{
  "n_layer": 15,
  "norm": "layernorm",
  "init": "normal",
  "init_std_down": 0.00314,
  "final_lr_fraction": 0.02,
  "seq_len": 256
}
Each number is 128 + 24 x the weight over its row's rms, rounded and kept within 0 to 255. Layers, rows and columns count from 0. Numbers have three digits each. The size before them is the row's rms in percent of the matrix's.

# up: layer 4 MLP up, 1536x256, rms 0.202, rows 1036-1215, columns 128-159
# down: layer 4 MLP down (transposed), 1536x256, rms 0.195, rows 1036-1215, columns 128-159
up1036 096:112116113103132116117136129125156127143108104137114096129160114155154130186144170139131104129150
down1036 111:133127133087130119147138114094142092126132112147131141115181119128145107168132151139131153139076
up1037 083:146079174144129138067087097113116101094132124120127124148156116192119155106105169156141108103155
down1037 097:117095142145093142088101089166135106090172116140151126162137133178134147131111168117165092115121
up1038 087:137121150150138155152143136145101100169100128123101110128180129136107046161182112122123141151123
down1038 100:141100131113113145136137137109112113147128124139130089114157110107115109126166134118139118096110
up1039 085:123135215109127132097139115114152142134089105135145135157148128161133136137136109125154100085123
down1039 102:102105143100118130167125127139156131099108164118100145112139126138142122156154071131127090144103
up1040 115:133165119126121162119118121130109103150151138149122159063159114126123125095117114118138105170194
down1040 108:110130129115144132122113109148183115129138159133092144119161127141162144152109111173163138113114
up1041 114:087125134118129127138140083106146122124120160151139123116130174097116116122126142154163172156107
down1041 099:128164107147162141101129154164091118104116111075137091110133139128083154128133114112117092151170
up1042 102:100106117125130131117147122133131172108139137132141158156116102124144134180177147107133150146097
down1042 112:135138142109113153133123130164105129144157112111161153159154125144144125143156200157128136151138
up1043 090:129123145090068134124106167122145138102142114199178134091155156114113123162140099161097158122153
down1043 095:117118155137147128127119136129114090146186106121096100123173134112147109156133121100161132112146
up1044 111:121106119160122142133112157117137088163144144115162112143143118103111133110158155108121173149166
down1044 096:130162131100159099157150114166131129071115123122113119115081084142116090162080101143129106110078
up1045 078:085107103109099124137131091130108153120149135128145107132105128127134128152131125087123129192175
down1045 088:144136120152193140146106109118058139159154113063091173110147164152113111120128129152121177177134
up1046 149:154149113108113112154109111133090126072123147130076107107158142102093157166143138145140127123155
down1046 096:136119170145136137086131133124171129185133100123178137141119116160145098091132096120109105120125
up1047 083:118110127141113109106104085128171105122137133093155118152127168119101146142114170145149124126104
down1047 087:104164167126153138139164121078149103149117089091152138097140085103163130150123088107122126141101
up1048 111:134147114139111129101121122098138104105081089148128148147145093160095138139136173171167126109123
down1048 109:136109157142122145092133133134119103122084100130144105100130099099141143140129147097171121122157
up1049 106:159119092146129153077146148136108144124081196136113160120140125123124134140149136139121133131132
down1049 111:192126146141104149110130173104144105086100129114130123134105136150167147136118132165130144124143
up1050 081:135151124189137126152116136154103146144077122085113139093128106135120087116127085145107140111140
down1050 091:154096151106118106122102147152157125100126127116121133121135092107137101132080066146108156063118
up1051 080:113152123117140157121151127154116096147110102167131181104137141113123110166077148104145147096141
down1051 091:120144127134162151150126136122112120117121102141109157152131133104126128115078119112112102152147
up1052 098:133101091110160154202115129082133143097157129157122109129147124162124110135114071124138145164130
down1052 102:108078143080096144133131120125117148116133128075122165143080150125128152108125106154124107149078
up1053 122:173090157124172144153093127120125138125110113080139097113129115134131118146137149117148130126114
down1053 093:111159102123106105084138140143166108109142098177111128139137139137149113109124108097126154141133
up1054 122:175153109158131137118144210086156105126139137111120143150136105134112162131132117136110107123113
down1054 102:109090120109122129110098086201106125128134100146166114086160135141128112130142111138149150114134
up1055 087:143094109118130096093104139164153132142094117108122126151158131089185172116113092108135098152104
down1055 098:115126154094094093114103133131130116134098143116129154119176119120175148113102140143107129127142
up1056 106:116115127175113124156176150108133142137137110120125154151133130097112099108120154107173125204102
down1056 115:114137114141169118132172164097168105148138121141137123131171105123140104127139150117141105141088
up1057 107:139138142118135129114116144128119116124181114157122113130151164146118190146164097124131113166177
down1057 102:114152096139133120117152145186102175134149194153104130113142110164166131156106170132163155156121
up1058 087:108106110177141151138146156114156119079089142110143145138158179062145156156139109152138141127158
down1058 091:114180086129151150152116098139141139061125167107101113133132161107107118156152133171115130140139
up1059 112:121156148156085167155148140102145208108158117139120129157159111122142118081125131110119121167141
down1059 096:143092128116149084133077146083076099136113126130153096116116127152155105174142125158140136103146
up1060 106:082143145155099119116135107147097149172126138101167153101130152194136112094091111134137147123169
down1060 095:147135135112145126137116131120159097093147162169083093147094133110124141150164120128109121129134
up1061 125:120085144176130135127146119100119118124132091147170109114168197131118149081122174112118124133128
down1061 116:130131154178122155105128114081127145151141132103183135141147112146145125141075094136115130131113
up1062 116:128137143116111125141129133129128104157124092112153122117139136156119153164128150097146137148128
down1062 120:121129106134143109094146133138083153113118118118130160147136126181063146117083114132131134133156
up1063 091:168091128175098089146089154092080179133124114135117142131127104118154127169103146106139141108145
down1063 094:123128132182123148137150155131116175098130105171128128122111146126109125136081129155128128129142
up1064 106:104151083153127129107121134143111134102114107097114132114140137094132153105122170087138113166101
down1064 118:105179128165150103089119113094135094138150110103118120117093143167140139165103114095175144154156
up1065 086:119144118167124083166161135084168116140135116127093183131102140126108145119142123127152079152157
down1065 094:163162105117143116121127155112101099134130156140137155151153127109145131122144125150124138143072
up1066 096:170113127141131149081115137108161151165095125120169117150088101094121144141120158172091086152124
down1066 107:128101116139099140105142170108131125132110149138112116145108108158109120134149143169094122135131
up1067 130:124117118113108124093166094125112143129127152126123159126129149150171168085152123113163127132143
down1067 121:086139113148116122141103135123094141146118123133088122142157139159124115110157134075131113148087
up1068 092:138154131158113130149102108090122131106151137147141132153116089110116126127145123130110155138141
down1068 089:139131114145140133128144112120138151143087159095129136127108126169090126136116167110136101103135
up1069 112:117118145137112129146112101083093136140134142109140153162161151136101139125094148113119133126145
down1069 091:099150114135142165127136163121143098136131116113115151093140101134171118125104119143136161122132
up1070 090:102134172083165099108134115119119099135122112175134122115155128147130139114153089132123136119158
down1070 101:101111162093135102135168166116109093138149122145147113101129115122186139161142096122109074130137
up1071 094:115122106141122091159081136129108132121124150127168160137144117129124112174140099111136162125102
down1071 098:144124138132093160130150134109140139141074089144101086136167155102137117158103117129114101109148
up1072 118:106136144110098127124119115164079181105128119160148145155126153144138161114129113121128110145138
down1072 093:161120105142140114116149150119164056148108146124130112106068085087125114166140162147143124142140
up1073 104:137106098182165100124142124109132163128110086110155074123131141116143177149163151130147138141125
down1073 108:097105094162138138125122106140085129107139089112152084113120147084119087090165133119112110128093
up1074 097:109121125130098132104116116142107160115153104142127133083124103156081106094128098088097113142119
down1074 093:112121130139132083130150138119147173163092143106088150127105141133171140106116150136141117119091
up1075 081:113127103141146159137099095151102071148101150118120104108139132121111105143111158165130096096094
down1075 084:077153091120132117120152155094091181115132080140132138107153168120124144145120119114152159115109
up1076 110:128120109143157115169151104137088147121154127121097140123161111116154120140114126124122112102196
down1076 104:121144184100132100118116161151155139156125144118132152123079151102103143129141131115139152118109
up1077 106:114155125111164136122105112130120152113138161128177101131107141146122106097157101151139121135160
down1077 099:130100115119114116148120159155123113160116088109090133144119104045133127122123138087170119104119
up1078 106:145140109117124092133121182109145155116142129134156156118127186114122150103100140127119126163117
down1078 093:126129152146143131164151099173137080129132127133128136143129120121134087157150102163120141141139
up1079 113:116099110155129112102134128123105138094116112128167160110146150135108144157106121133122099171106
down1079 110:127119116091131095108111115118113153130129111158085188095096099123126102120143135128150169139104
up1080 119:144099111094143155150119125117154151143094173154077144156172101118126114144122099109117153144114
down1080 112:119129092111145160109115112084132113121138170126097153140141099114125136098103106188103116106147
up1081 096:106125119190130089138122139155116141132109130141157092109152139129124122145097135128105066147109
down1081 091:092108148096165137090102118136152138159141131149121144129122106136148151094118113151124131149149
up1082 095:122141122166168146118097134138101096145138111110125124158129110135140132132133139157089129097107
down1082 084:106145113099114117156141120147135139112136177143121114102126141128121122155122160131150152154146
up1083 101:187111144115130099121076128149117138105144097132101130122150143122108176110127107098102096119149
down1083 114:142106156101127102168083163128138095119180098130120134100150148135119116097115165090089094142168
up1084 107:142131140085101166123122128108091147160153164126143125112139093158148119159137134126125188126123
down1084 109:083087104139097121136118151134118159139157097147131122075143129117168143154103161165087153131131
up1085 115:149134105136147110107160153145125094140143162130116130087132122120140131159142165153135137131141
down1085 100:107116149129143157106137134131131140096131101145157148154124096118127104126121131123139125106101
up1086 091:129103118131141136135126132111154148078131131137111119156126109131158170127116139141091122095140
down1086 111:141150165132131098176115147108145156125123148137109115111138127086159158142152103179128129106107
up1087 082:132147118093142120135128118164127096131153097169084167132138143127135098122113115127140137148143
down1087 096:101112123107100115168125129158116132165099128104147184099153130118114147122070133115164158121138
up1088 107:133143086143119124110128120118157135123127143126125142186119095152204160116124158130174122120115
down1088 103:154139180129151119159173163100122120100125128131201167121138121135119129139088097183150124107113
up1089 107:108072099145135135106127143133146155116129101145215166175085143130102161155088116123140112117135
down1089 088:139139134098127131128132125109132077133136143128088102133160137134135125082176138117134126142135
up1090 079:096168076173137109109140118112106123134104133117160158141128071144115127125146147135111102157153
down1090 089:118115122145114173127112133188125131180111138163141121159128090142115131135150138136148094121172
up1091 099:132135152157162099142093132151159094154171129098150133143170132133079131132098136156139101120180
down1091 092:133105096096127178097136149100107149143129146130120111111111140129157110105150153120117115130114
up1092 100:105138117132085141092170115125153143076148149126128142172147131123089118145106136155130137094154
down1092 091:140107172143149147116135159140130148172120162130157136122115129128161123111144115130168136150140
up1093 087:108144103128135090135152153149130155151105167130113107092134139143099107128141142139119136130119
down1093 097:131105105172115151132151119102134160130131089134138150092143169083157116097076142151166088145115
up1094 095:108122121131169053123167152114153099120151125089157162128137113133090133108131126114109121116131
down1094 098:104144167132143153146114132172151138134088096112126114143129126114152139117104160128155116090143
up1095 086:083108085183173123150163105146119098094169109084102158133132117100131110117155192090102090121136
down1095 085:143141132108111128171146171147125170115134119183129098135131143149122113143112113153184173091157
up1096 088:126117121144117112105097127066119164139184111141134133098122113157125127091136118130089144118169
down1096 090:147164124129107115171114142152123154119145087099142098088128112133089124100119116118183138125177
up1097 087:142155158113123149093140147162106112148135152171137129114153122140101125149163139099117141119125
down1097 104:108144104182134118079127141130144112122164139115144124099170134122146098134118126139139120142167
up1098 090:163128134109140153159069156127139137074150121138111142161169136124129172149135137082136100176122
down1098 107:083115090100120133156153138124086133103118121117158146140161109096126122149136141130108116097112
up1099 121:132151128129160143105102167158124141172116111136108154130135112147107139086121118137138112114128
down1099 117:122118093127180079143097164109145101112165118125079172119141123124154113090141151148176074128135
up1100 140:136128128147122110132110096129081115153138147118167108133129146152100147107075165156157076148151
down1100 112:110119114130110152079114129118132084124123140128122151123117132106127165116137101118106111162141
up1101 088:099151093154172124099150147144134142113134133059123170148158134074142126096129126146077130147113
down1101 087:119103133119129167144087125144141114137081156140120139135175133169129137091125107072130115089119
up1102 112:185090130177131103112121140114107160139164127141161107103097134096128134131141136121128098100153
down1102 110:100160139169157131081144112122109139130096152142142091112138104124123132123164114129155108155141
up1103 085:133125169165114116141130123098103157135093137080161102132111123150145140089170126108113118146102
down1103 095:144141109120108132133159096124132126139122160113154115119130112156117099152149101084141133152137
up1104 105:129058135120176138083139104130094100085131148166126150114137122171189083106127151122143139130098
down1104 106:152135126125157155123138155160126105158110147116081167117105160140147132134086119155124121139143
up1105 096:111145130093139114096112129127136118064171107204106088128146147122132110122117130160114130083148
down1105 099:095104149123169146089173104103115122161153127136099120126123151091153142117112117119118150126173
up1106 112:121160176109075095116131137092112120123132127159122136136127115110130135072139096138127093152097
down1106 113:110123133161130117078118148101093110157161140140140128117159140083134149110117100152131114106077
up1107 104:116121150063130102147095119107158115109095120085130142102133141142093124162155175116109115119172
down1107 107:084104127137137157089121119084172121156085119101117170098161129148108115077167133094089154120101
up1108 089:122124120156139150133128119107129121125102154122115145160137141115123132119128133115147100145127
down1108 103:117096104170136164106129131090147124145087171157156120159124144113128166150153133164121140093174
up1109 102:138106093157158105149118118125115147149075123134091152136138071174151087145125115137133139140150
down1109 088:130142136111083124105131118136123100140162161109188110135119157113102159133131114102130138123112
up1110 094:115140124107160139150151119147149161111145148103160140157136143118123149086115113101127113149148
down1110 096:124108130141104117099122127139127114121136133108148128094112124102089097123150113078117110140163
up1111 104:107145146139136130174116144149101122130169159140180113152113123134113121133171149116151130083140
down1111 101:124152125142121132087104094113157093153103123111096142141122127167168116152087122110114088125107
up1112 131:137149109112135128136163119110114118037172137114144088117086160145161119098114133115108120071125
down1112 125:125121124106146147112133127196085174113108147094171054114166114073108102088146101138149114137134
up1113 097:133127158165152097147148119132115130159077131121097150107084119132157116128167141114093107120075
down1113 094:129146099111110177044152151099155149103164135103090110133133133125142119129101114181143154151150
up1114 105:075150089155134120129108175140115161151098097137142128148149141113125123133123108111169082117151
down1114 110:110100156100150121136154131102126146142123161116171143129112091106168141106112139125155129104124
up1115 093:107116106092119141129131135100125101115124143126134126094151155098105097127151128159123118185120
down1115 094:153138144119135103185165145170101099126100093123123151097119116086109123077100126084144129118119
up1116 102:136122103135079173155109164105121100138176129119134187098096181148130134118144108104123128096083
down1116 087:121145170104138095094145076174110163129116127126130077106131110119095109129099141144115093099146
up1117 120:142123118079086138159111129172143129123135145114153083096131082108075091140096140153109145124090
down1117 115:107142140150093076179150101145117161151126150145101123127130161066122093136110118131154139117163
up1118 091:123129158144157100124101138154129132154175156132148168063106118153157159088142100109116107085130
down1118 083:150104135177060131151122107100155166115114097085138143152140141113114117143088112099139099131150
up1119 100:184141130095138100122123137111143162181096098135108152119093081129125161120104144149095137142134
down1119 114:147164162155095110083116084099150137105086142119123142135090081205099113127116185137139160105074
up1120 112:100154167099129107127151132108173155096128114139142114114125129113152149144097122163123134170083
down1120 094:178115118113107147149131172114087131157119150125130131142139091137129087110166120077086145137145
up1121 107:144137142163115128114171097123116107143128118114161112124140101102109135097105143116082121158164
down1121 089:114098116099128152121084142136150169102129121145133134151119143143148108151142126125162125122090
up1122 098:101096139160153128070140108134072121099118136075149139113102143160134089111132140153117150135137
down1122 090:104147115090102121163137135169113119162160156157078162153135150076160097104147087103141140124122
up1123 092:117150145166197128162132150119107067101123101168127151132142124142114109119127141172112135101092
down1123 087:113107100111078147127125152156127155147170121122095167143136118120109148112116171144141108165115
up1124 097:111145119158129118100098144130136188112133182180111116126118143174148170127097125113120105119109
down1124 103:127139050148151136100160134111107166078135188123103126120138127169158087154151134131117163141114
up1125 123:141092065154140128118100128123106140136170096153130092149153092098086161138098115103094122143134
down1125 121:130128134114118168109128101149144140110073111117120106120068164116101185134144133110118106143099
up1126 129:075114116158143117099169181131140150088097137141115099144150115127089131112111125144099163132111
down1126 094:142151129110114135147091086120102126154172134106148144101080156131162134123127122134137080091137
up1127 093:085098083096122140125103125134132130102118140128147134134140126121127088124125130143143120126132
down1127 102:111102098111146143144089126106127107098114147120136144088128139129111129115114130081116172094161
up1128 087:079131137135152130093086139127145138189114102107120141148111127123116135098159139140148104083183
down1128 087:098134139128134110080152115139097110110183118153128099132112147119090108118118099092124113123134
up1129 123:120106108135137167115128149143120145130086131145124098084112141151078151127140122136126137098150
down1129 121:078096098128101157138118174135107174098157153127134124141137116143070085101079134125131127076149
up1130 113:196162176147104120142122140116111134158086102141158087100089147136096088136128145149122165135139
down1130 113:122148108160149163082137125173101106120120072150154112099139129113117152136176148133112130164099
up1131 099:119128137126128100096132096142151120154130138132177087179116165134115149118121156098118119118096
down1131 105:157129138106125157127133093119096153143146148126131108169096148152164143159163120123118141147104
up1132 091:130152118101091137129138136110141145116122122148130115105078139138117115078139105157137104179137
down1132 096:141130054109101127137126135093136106106143180092090124166130130163157125140148141117140167136170
up1133 076:106130123142108112175118096127095149104164107144130121129144115106168122137153159100082127130135
down1133 080:151152105120147125093172162143095109088135115134085112144118159160111144125159161122140127151124
up1134 101:096110149145137131127139107136116111130116128146127165146088141082115147161119099099138141123121
down1134 105:073115088118137154137114128142138132109173139134123136144157133106152134152143169119113119074086
up1135 129:174121122161129122146105158117103113128150114119136118124160125123150161129129095101151126232142
down1135 095:149121166107139138136152119133170141142122139114117125121097141128131115130157151145108157089138
up1136 114:149088152140120131129079157137132094095139123089151168079147100156088117152169121142122114131140
down1136 122:117139181172140135135119094122125141112138116103133127105134103131109135103096168132101109112134
up1137 125:141117103142149142095108170132123102176151107129120110120120141184109102132114086153118126128121
down1137 106:111119149106100103156131120135145117111136125144136136144105119102140143166118152122124118153172
up1138 105:132129202113138121114119123118128117095159137128125172158124117143145137149145122144166162133153
down1138 107:112145138140133092084134102111118093169122097091127137155129129105122105141150149170149166140163
up1139 092:120145081115135143097149160150149110079153147139090165145107166133094092103172135118132128121117
down1139 092:122103181160134104190084163083128135120102110144131132128166097112093117135142110166114138122153
up1140 089:104124178141171092106166109157146158183136130169124066101097131177100108105092167110153136123123
down1140 097:144143148158124131153143163123137150081147156140136091144084147135130128074162145125116145131099
up1141 099:120085157145144151178130132130123141067119128102111135136145160127179109127130113094137132129136
down1141 105:132093123137150123119134082138203126119131149116114114184134128109137099124145163129098090076152
up1142 099:138092135128107141159087135136131117156075124132108097103084131104132103125126145116139120108141
down1142 117:129110138139147127151136112134115095138091118149140165134113124130138126134132116118141141097145
up1143 081:131130125116122155065117121136134120099144140111125111112114161133118099145112093141186073101117
down1143 093:157131132155146149081137106126171092121135148118141109124134110091121159125132146143154098144162
up1144 108:107125130060125107099110107112152138178115118178086132135145140117138119135118128152143141110081
down1144 089:133125164164135161142134127134104153134130156098119142125123117152136122143154106090122096190120
up1145 108:136097192128164070141103138106152129094100102086154120158128127147141144101118140131108175081122
down1145 119:185103132112132113128151137156161161101065110126153155146115104169101138127108110135102129137122
up1146 080:141139113103104131125128110137119162099113107125100161120113107121185113126154152170121113149123
down1146 086:112145180160155153084127152116145125141120115143125116130122194105080143060137133104140101135090
up1147 108:125161148133136129090084122149117138126179128124124114133115109133126113123144152123126100145122
down1147 112:115118147116132126123103134116152133107135156120101093120129146113127102127143153098132102151119
up1148 110:167156168109145130140128121119148117110137125135137196144119185109187121145139148108131104117148
down1148 107:109096116130097146132115123126166106157135138169115110159134151147129146152161127136110148160107
up1149 104:142124107116152080133138117137130141130117132117134083161115104113118172135114132105130097122137
down1149 115:124152112156143081093141094118154152106128123155169095101135111165145173159149130128098108120145
up1150 109:096128129139112161095142151099106126144098181153145140144127139154100136131112134148100126144152
down1150 111:123145105104136127151124106107129134105132119121104145113125120122096137090127156108134123128144
up1151 104:107096115119141085108114169142149110147148129142129147157109157162122130148084100157118144166107
down1151 104:170098130107112119151130084125138130127116176150141137131158119107166137082113107100122153124103
up1152 093:118142129117105103133124136160131139155178144133106129143140118125099149149117054126156170143131
down1152 090:135140101116142110105122108133110172153139153136155103110136189134115136144118206118139106113162
up1153 091:146098130107180142117169095109143094098105139107137147172147102137135114085116158129162136117112
down1153 096:192109171146150170115127155100098091099158122112130140125156108116126111136121089135134135109097
up1154 089:147137144086101117138125152136139150160153104119189143080138125134125096111164167160128146106122
down1154 084:106099059140162132126098125117088134096105158101070130183119121106122153158084138092126111161126
up1155 090:109138106154130127129155106145127116137146111091155102172156085126104121109152099135125160108152
down1155 101:156102088153114157136098099136129109156153103109114126159149136181113113108159085170152135107112
up1156 141:109111105145138155084127089160127122071149153145144104150109112124138107138111133100142175109108
down1156 104:147153165132149084161142153079122116182114125111098157099124143131126153117149130162125080153155
up1157 077:122134092073161116144129138148103116133144110132142129124114064138145086105145132144113097131135
down1157 093:171149110071088151151119135140149153177145089118121110131155094128126095105146116131106104134112
up1158 078:107125131132109120151123164140115126070167113146130139114149133138153074113132128131142130143158
down1158 091:162094110153148105063114123178156145124154159143084137139136123126103104140146150131125125136141
up1159 093:090115143129113160153121118137074137134147131139165117169115095141162180119145164089104116151120
down1159 094:132146095136092091148131125145162099123147114170140106117139123118130153156146102134137071121091
up1160 095:140075114158115123114082116132153096100142132161121139126087119104144137147103166067151119125152
down1160 106:120134111152109089119124167159099099122118079142122151143127131167125104100155128129166126117168
up1161 113:115148147145123134085119136163120115157076102149166120116105141113110118164114109123158132092134
down1161 105:115123155121132095112128114100123125104154163089149167122118140126158171084144105139107169137139
up1162 098:126148119135109122114124151110117155135134141170112118136154122157120102153139114099146127122126
down1162 095:127133115105111129164159117115139089136112140118143128138094111112125166141133157103129113102126
up1163 088:100121165122152147151137142139107152185121152153111074155140111130078090146142155132111155103128
down1163 093:114128137071146152087095091143138117113164138128058118122161118140122109140089123101175147113096
up1164 075:104115159122137124150154123136145131134086150094139151118148137137110133117147126141143142156122
down1164 098:161102123101158111132169111123130117119145124189145110104137121144119136112163123165159141147092
up1165 107:110070132158148109139125158109131102095177086132123144138119108118139118094102127119104093117111
down1165 107:140158154093111148142142126134132120173156126118174117132144111122082114089155108132105131083103
up1166 087:120109164123140128128170155118163093096128153099116085141083120116136134128099123090127076120095
down1166 092:139132093121104084128139152132166107150098169130156094146100112124122102133083133110095064140129
up1167 093:163137134135127114150162147140109174124139122098123093141110158151118128127154106109110099157138
down1167 089:106166088141135098117106149117130127110156142175122129113092083093156098130144149148152150131066
up1168 102:152084159150129156164113127152179124143146147125139127107184172120138144118116173098146129131123
down1168 082:099161097122141098092144143137089163132111148143111141150101096154121115154142095160139123096108
up1169 087:128123150138096121120103148141099120148126133090133131069125166089132129121176115150153098061156
down1169 078:154134143104139122146151100134142137110136163152134179175118098169107097128096121149108187137099
up1170 082:125098141139133131155109158092120138108111104091146121158099109140153166094140135164167098125151
down1170 083:134144161077157103089165115148116165136147118111114133094141158105129107136119101110101107161079
up1171 074:093117108124189124112148133114093147096130152104115171179185087175128124141116111109132100192118
down1171 085:091139100175153150140133142134092158153119146110159166151129125178154157101146082088090113164144
up1172 115:176138137079133159136127150103145124118146112095137136135128128083085133166140116151120113142187
down1172 100:154111170154143130112117104151140120127085153133136155120118142157148108093147122137098128076103
up1173 075:129165125117146133115169116110139085169114144154114129145105085109152126109137153094138141130087
down1173 086:127085133124109115098180158133137091136081141137106143160129100191139083130127137084149119148146
up1174 101:132125137154111127143113114126111166146083120184153163115131138133122136117096093126142123142143
down1174 090:135115143139153106091111175117141092143173159099099126153103136101150122119152138133123130128156
up1175 112:138151114170136124151126099103092171115147129128107106116148135125144142109146136137119112133097
down1175 094:119111149129119132081122136112098092124163140127145130150147131137139114114086142138125150152142
up1176 088:099126118099096136120110152141117121123118112126116156147133124115093163094132123172131158142103
down1176 102:084141132131052126153111175142144137148135139174106137101121117124141158093080122114129107138147
up1177 120:098169122100183099161147141131133156132095104121122142107079101108144121101151181147091093159139
down1177 102:100120163117090124117111092126105089103148167157125123168115128134080128179107115106111149107102
up1178 098:103122100121142126111208129142150162129121139150166160119140105120135100162137125083093106143147
down1178 110:117153055146153127155173119137117169133132147126149125109107088140141132154139159073111139149149
up1179 104:123118155146132113176115143091143133130139149115139130126119119121103097106127079124099089136129
down1179 094:169166160098100163097139090133120103119160156113142138122144120140123151136134172126113180093119
up1180 101:127168128123117131094081100141150132099133138175093114173158114118113107105135118129166119168095
down1180 099:121152095127135098145136082128102075139105125089161112109144110135113110160127063139120107135145
up1181 117:110134138146100127133166160133144084152103092057109159135125108147105155144075157124100166099120
down1181 105:117124117133119112142106103129110165149150119107199123112119127132157132164176111102151099132108
up1182 100:089147115088145113088146101166102114185119143157149125110140136151142140084121087156116149144134
down1182 105:131075140156157134110163110095117148167114137136120144130154129121134122132148095138143117132201
up1183 087:155154132124126095103108144128125155130100155146092120093109096090141134122098140105115145166128
down1183 101:135111144152132098090115100133114124196141138134114147085109106164170155159146144145138090171115
up1184 112:161117126147125116125089126100145103168164149141179110122082154101124116157122139167145135158104
down1184 103:107091124103122140121145132143117123080184115105073128114172116071121136160148135123159097130150
up1185 098:114093141154149134119134158124120143144149075130117146079103124137118130110101095134091155121125
down1185 100:149121096111111123164115127117117100107127150135120143139173105118145096093123099109139121184084
up1186 086:167145146121104118136129111104126113127132137142111097136198109129141122136102096103129120092098
down1186 075:115082127163119088130116121106169130109136127120174130109095127128114193109117116151146118141133
up1187 096:153148117134118152127126140154105157138103128119113128106142166130145143111136135145117118114141
down1187 083:111121114121153100145127143115127119118165133107124142116137090101139107174136110096158131114111
up1188 095:140149107103106138183115172090149117117112125131138116128138114122086154109087108148087116132129
down1188 114:078131159060181151160115145140175146105100138114121140122117098168122154104103144123110145144131
up1189 087:108137099129164116110147118141145097126148102119144131136122117077131108145088160141126104117139
down1189 100:134113152140113138097101171114130104182149102141112087148099128089143111148134180134129114139116
up1190 081:146119120137110103101159135144104107163132151081162127113137112121134100138175095102120142102149
down1190 078:134128120145123147162165145074105101121126146114086138100115142129136144119123109134113105186117
up1191 101:142100096114147099101099122138122129117150108097111151139132069132152113145155144145123074089143
down1191 087:115113138128116168153143150103123124120133109125138103101120172112101113114071094140138175156127
up1192 089:185125148144120128119140132119146141119178104135113115139133141094151131096117119119117146134123
down1192 088:141139106119094104123130153130110103081142115116154157104086143115111102134152136141120098150122
up1193 092:103132141128138134114105102152087093098131119152176074114118149125101103102102134135108137155155
down1193 091:132123138103109120143142138103182126153172109115075149143141131127143141172158160146168126128110
up1194 079:110149123157113161151157093136125138126108128087121133139114109144100130121117164129119095113108
down1194 093:107143094109121134113135073116124171125146096105128114142127099157125094124150147144147082101101
up1195 111:104110114083149103132107175117112095138140158136189118122144122139118140132113118109186146133165
down1195 085:155133126166082115113108110137151166110122120111064133167122138109126120124127142157102089134120
up1196 081:104175120091126169069131111130152133108128131122107120136145119127138144121129150098122182117152
down1196 086:134116131095154169137098091098116144127124124133128135104112154102160148092108116084112147125143
up1197 104:111124117148124103123162125164140115119147151133143088152121122101096149133127151060126110124159
down1197 100:116128125128104133142122133140099135134099100125102118084101113130156115124108108086140122122139
up1198 099:092128088101138140086106125129095143126119125154057133142160146128117130168133151119092100160104
down1198 091:163095159138143143160140150144122149109105103136118154110134104116135131084117119126156112112134
up1199 105:084117052139176134103131122145092123146113122114150154100145135125159133111111097144146115164146
down1199 113:143095128170108161088068125152110126165113098105120124097114126139172144166120098102113119112125
up1200 105:121112169109118094134087108115126118150110129133128104128139115123105096134095123161113137145135
down1200 095:153101135126111166127173120094146117143131134094142149106119135168149167136137149109122118093154
up1201 085:117167119132120140131111085096158167087118135136096184151139139148159126143089154149164142100110
down1201 096:118157163111104090129134129103146168129115135114088137145104140144123149110139129176128137155134
up1202 109:130122131167111123138130146133083153154145093123072144111085121125121105135141131083161145128079
down1202 110:109109108146162154127116132134138110149115180163139153122166138129131150127143112182127136127145
up1203 107:096095153140149165122125118139129101116109122121129159099121125122131092157168128140122094138129
down1203 090:132143079086169114122123119108083153159125114114084126125141121115142136106087123145155134112118
up1204 087:097134171125131159170157079129077148150118110085116105139100166181129135158132116100134139125126
down1204 093:091137095142120141102128147119107096120132088108127107116148175151123108155140149089111113132100
up1205 099:059104112103114121112116092115072139114116114094174126151129114145135138134141100123111150133135
down1205 116:101092116121128131149152108124077121094127084127173098152136099143167124116159133135128129170143
up1206 089:126129113158124123123164120119120182138141096156164085099085142165139158121168127102156117122121
down1206 088:153118138171115123152146124103118137194124144118147098158117142086146080112100097095127124107117
up1207 102:064176135085160089117148134138122152125128138155131163133157126125136099115110142113132120087123
down1207 108:106153153125151100098125130104150111088121123112148131135161154082110124159136118124141102126107
up1208 099:121081084119124145142140151123160138136131138139102187101132102150116096126136138081134125095122
down1208 107:108083114111106140159105143121159149151131113169110161124138139149130154144145166127122128123129
up1209 096:159106111114160154131104166112136150104146118179092128154104085114134147118111139113138132154138
down1209 096:156105115127091114086122122117126165107121140103129115116139132150157168095117095141127098107105
up1210 095:110165147149135101095094129116122084122111119084129116129186145119090119122119123141126132102163
down1210 096:109102112115139133121116134112122106090090095180122120106120097134120113153170134134132150165109
up1211 103:077108159094124095109137147104130128132120159106181126174075119144123132125108117160120140132125
down1211 113:106105145167123113154165138084109083126104111094152136140079125130138125107119136197129151135139
up1212 073:103108155137078131096132126150130167123152128175111151169121166147102129133110087141107145129112
down1212 082:176175130098085140129100161149070126131101144088178138125126140105153080095128180126134150116122
up1213 118:065126141100115154129139117116123104094108101118141145134141150113132116097133135158118129163164
down1213 129:114130147140129132131148098131147137129167069145116164114193158107098151112118108148107109164164
up1214 111:080096097094177104114162139146105134179139133150227096149136117176135147153067066115111120094119
down1214 125:114119083110152078155182132135144111137117096180144133131162124157101110123108130151132103100109
up1215 104:128062097147151108134124184105134112097141128146147168128179151141116115129098128124131077169134
down1215 093:129151138131130119135130101130101124121140111091099106143122118108131133113170134141126184119114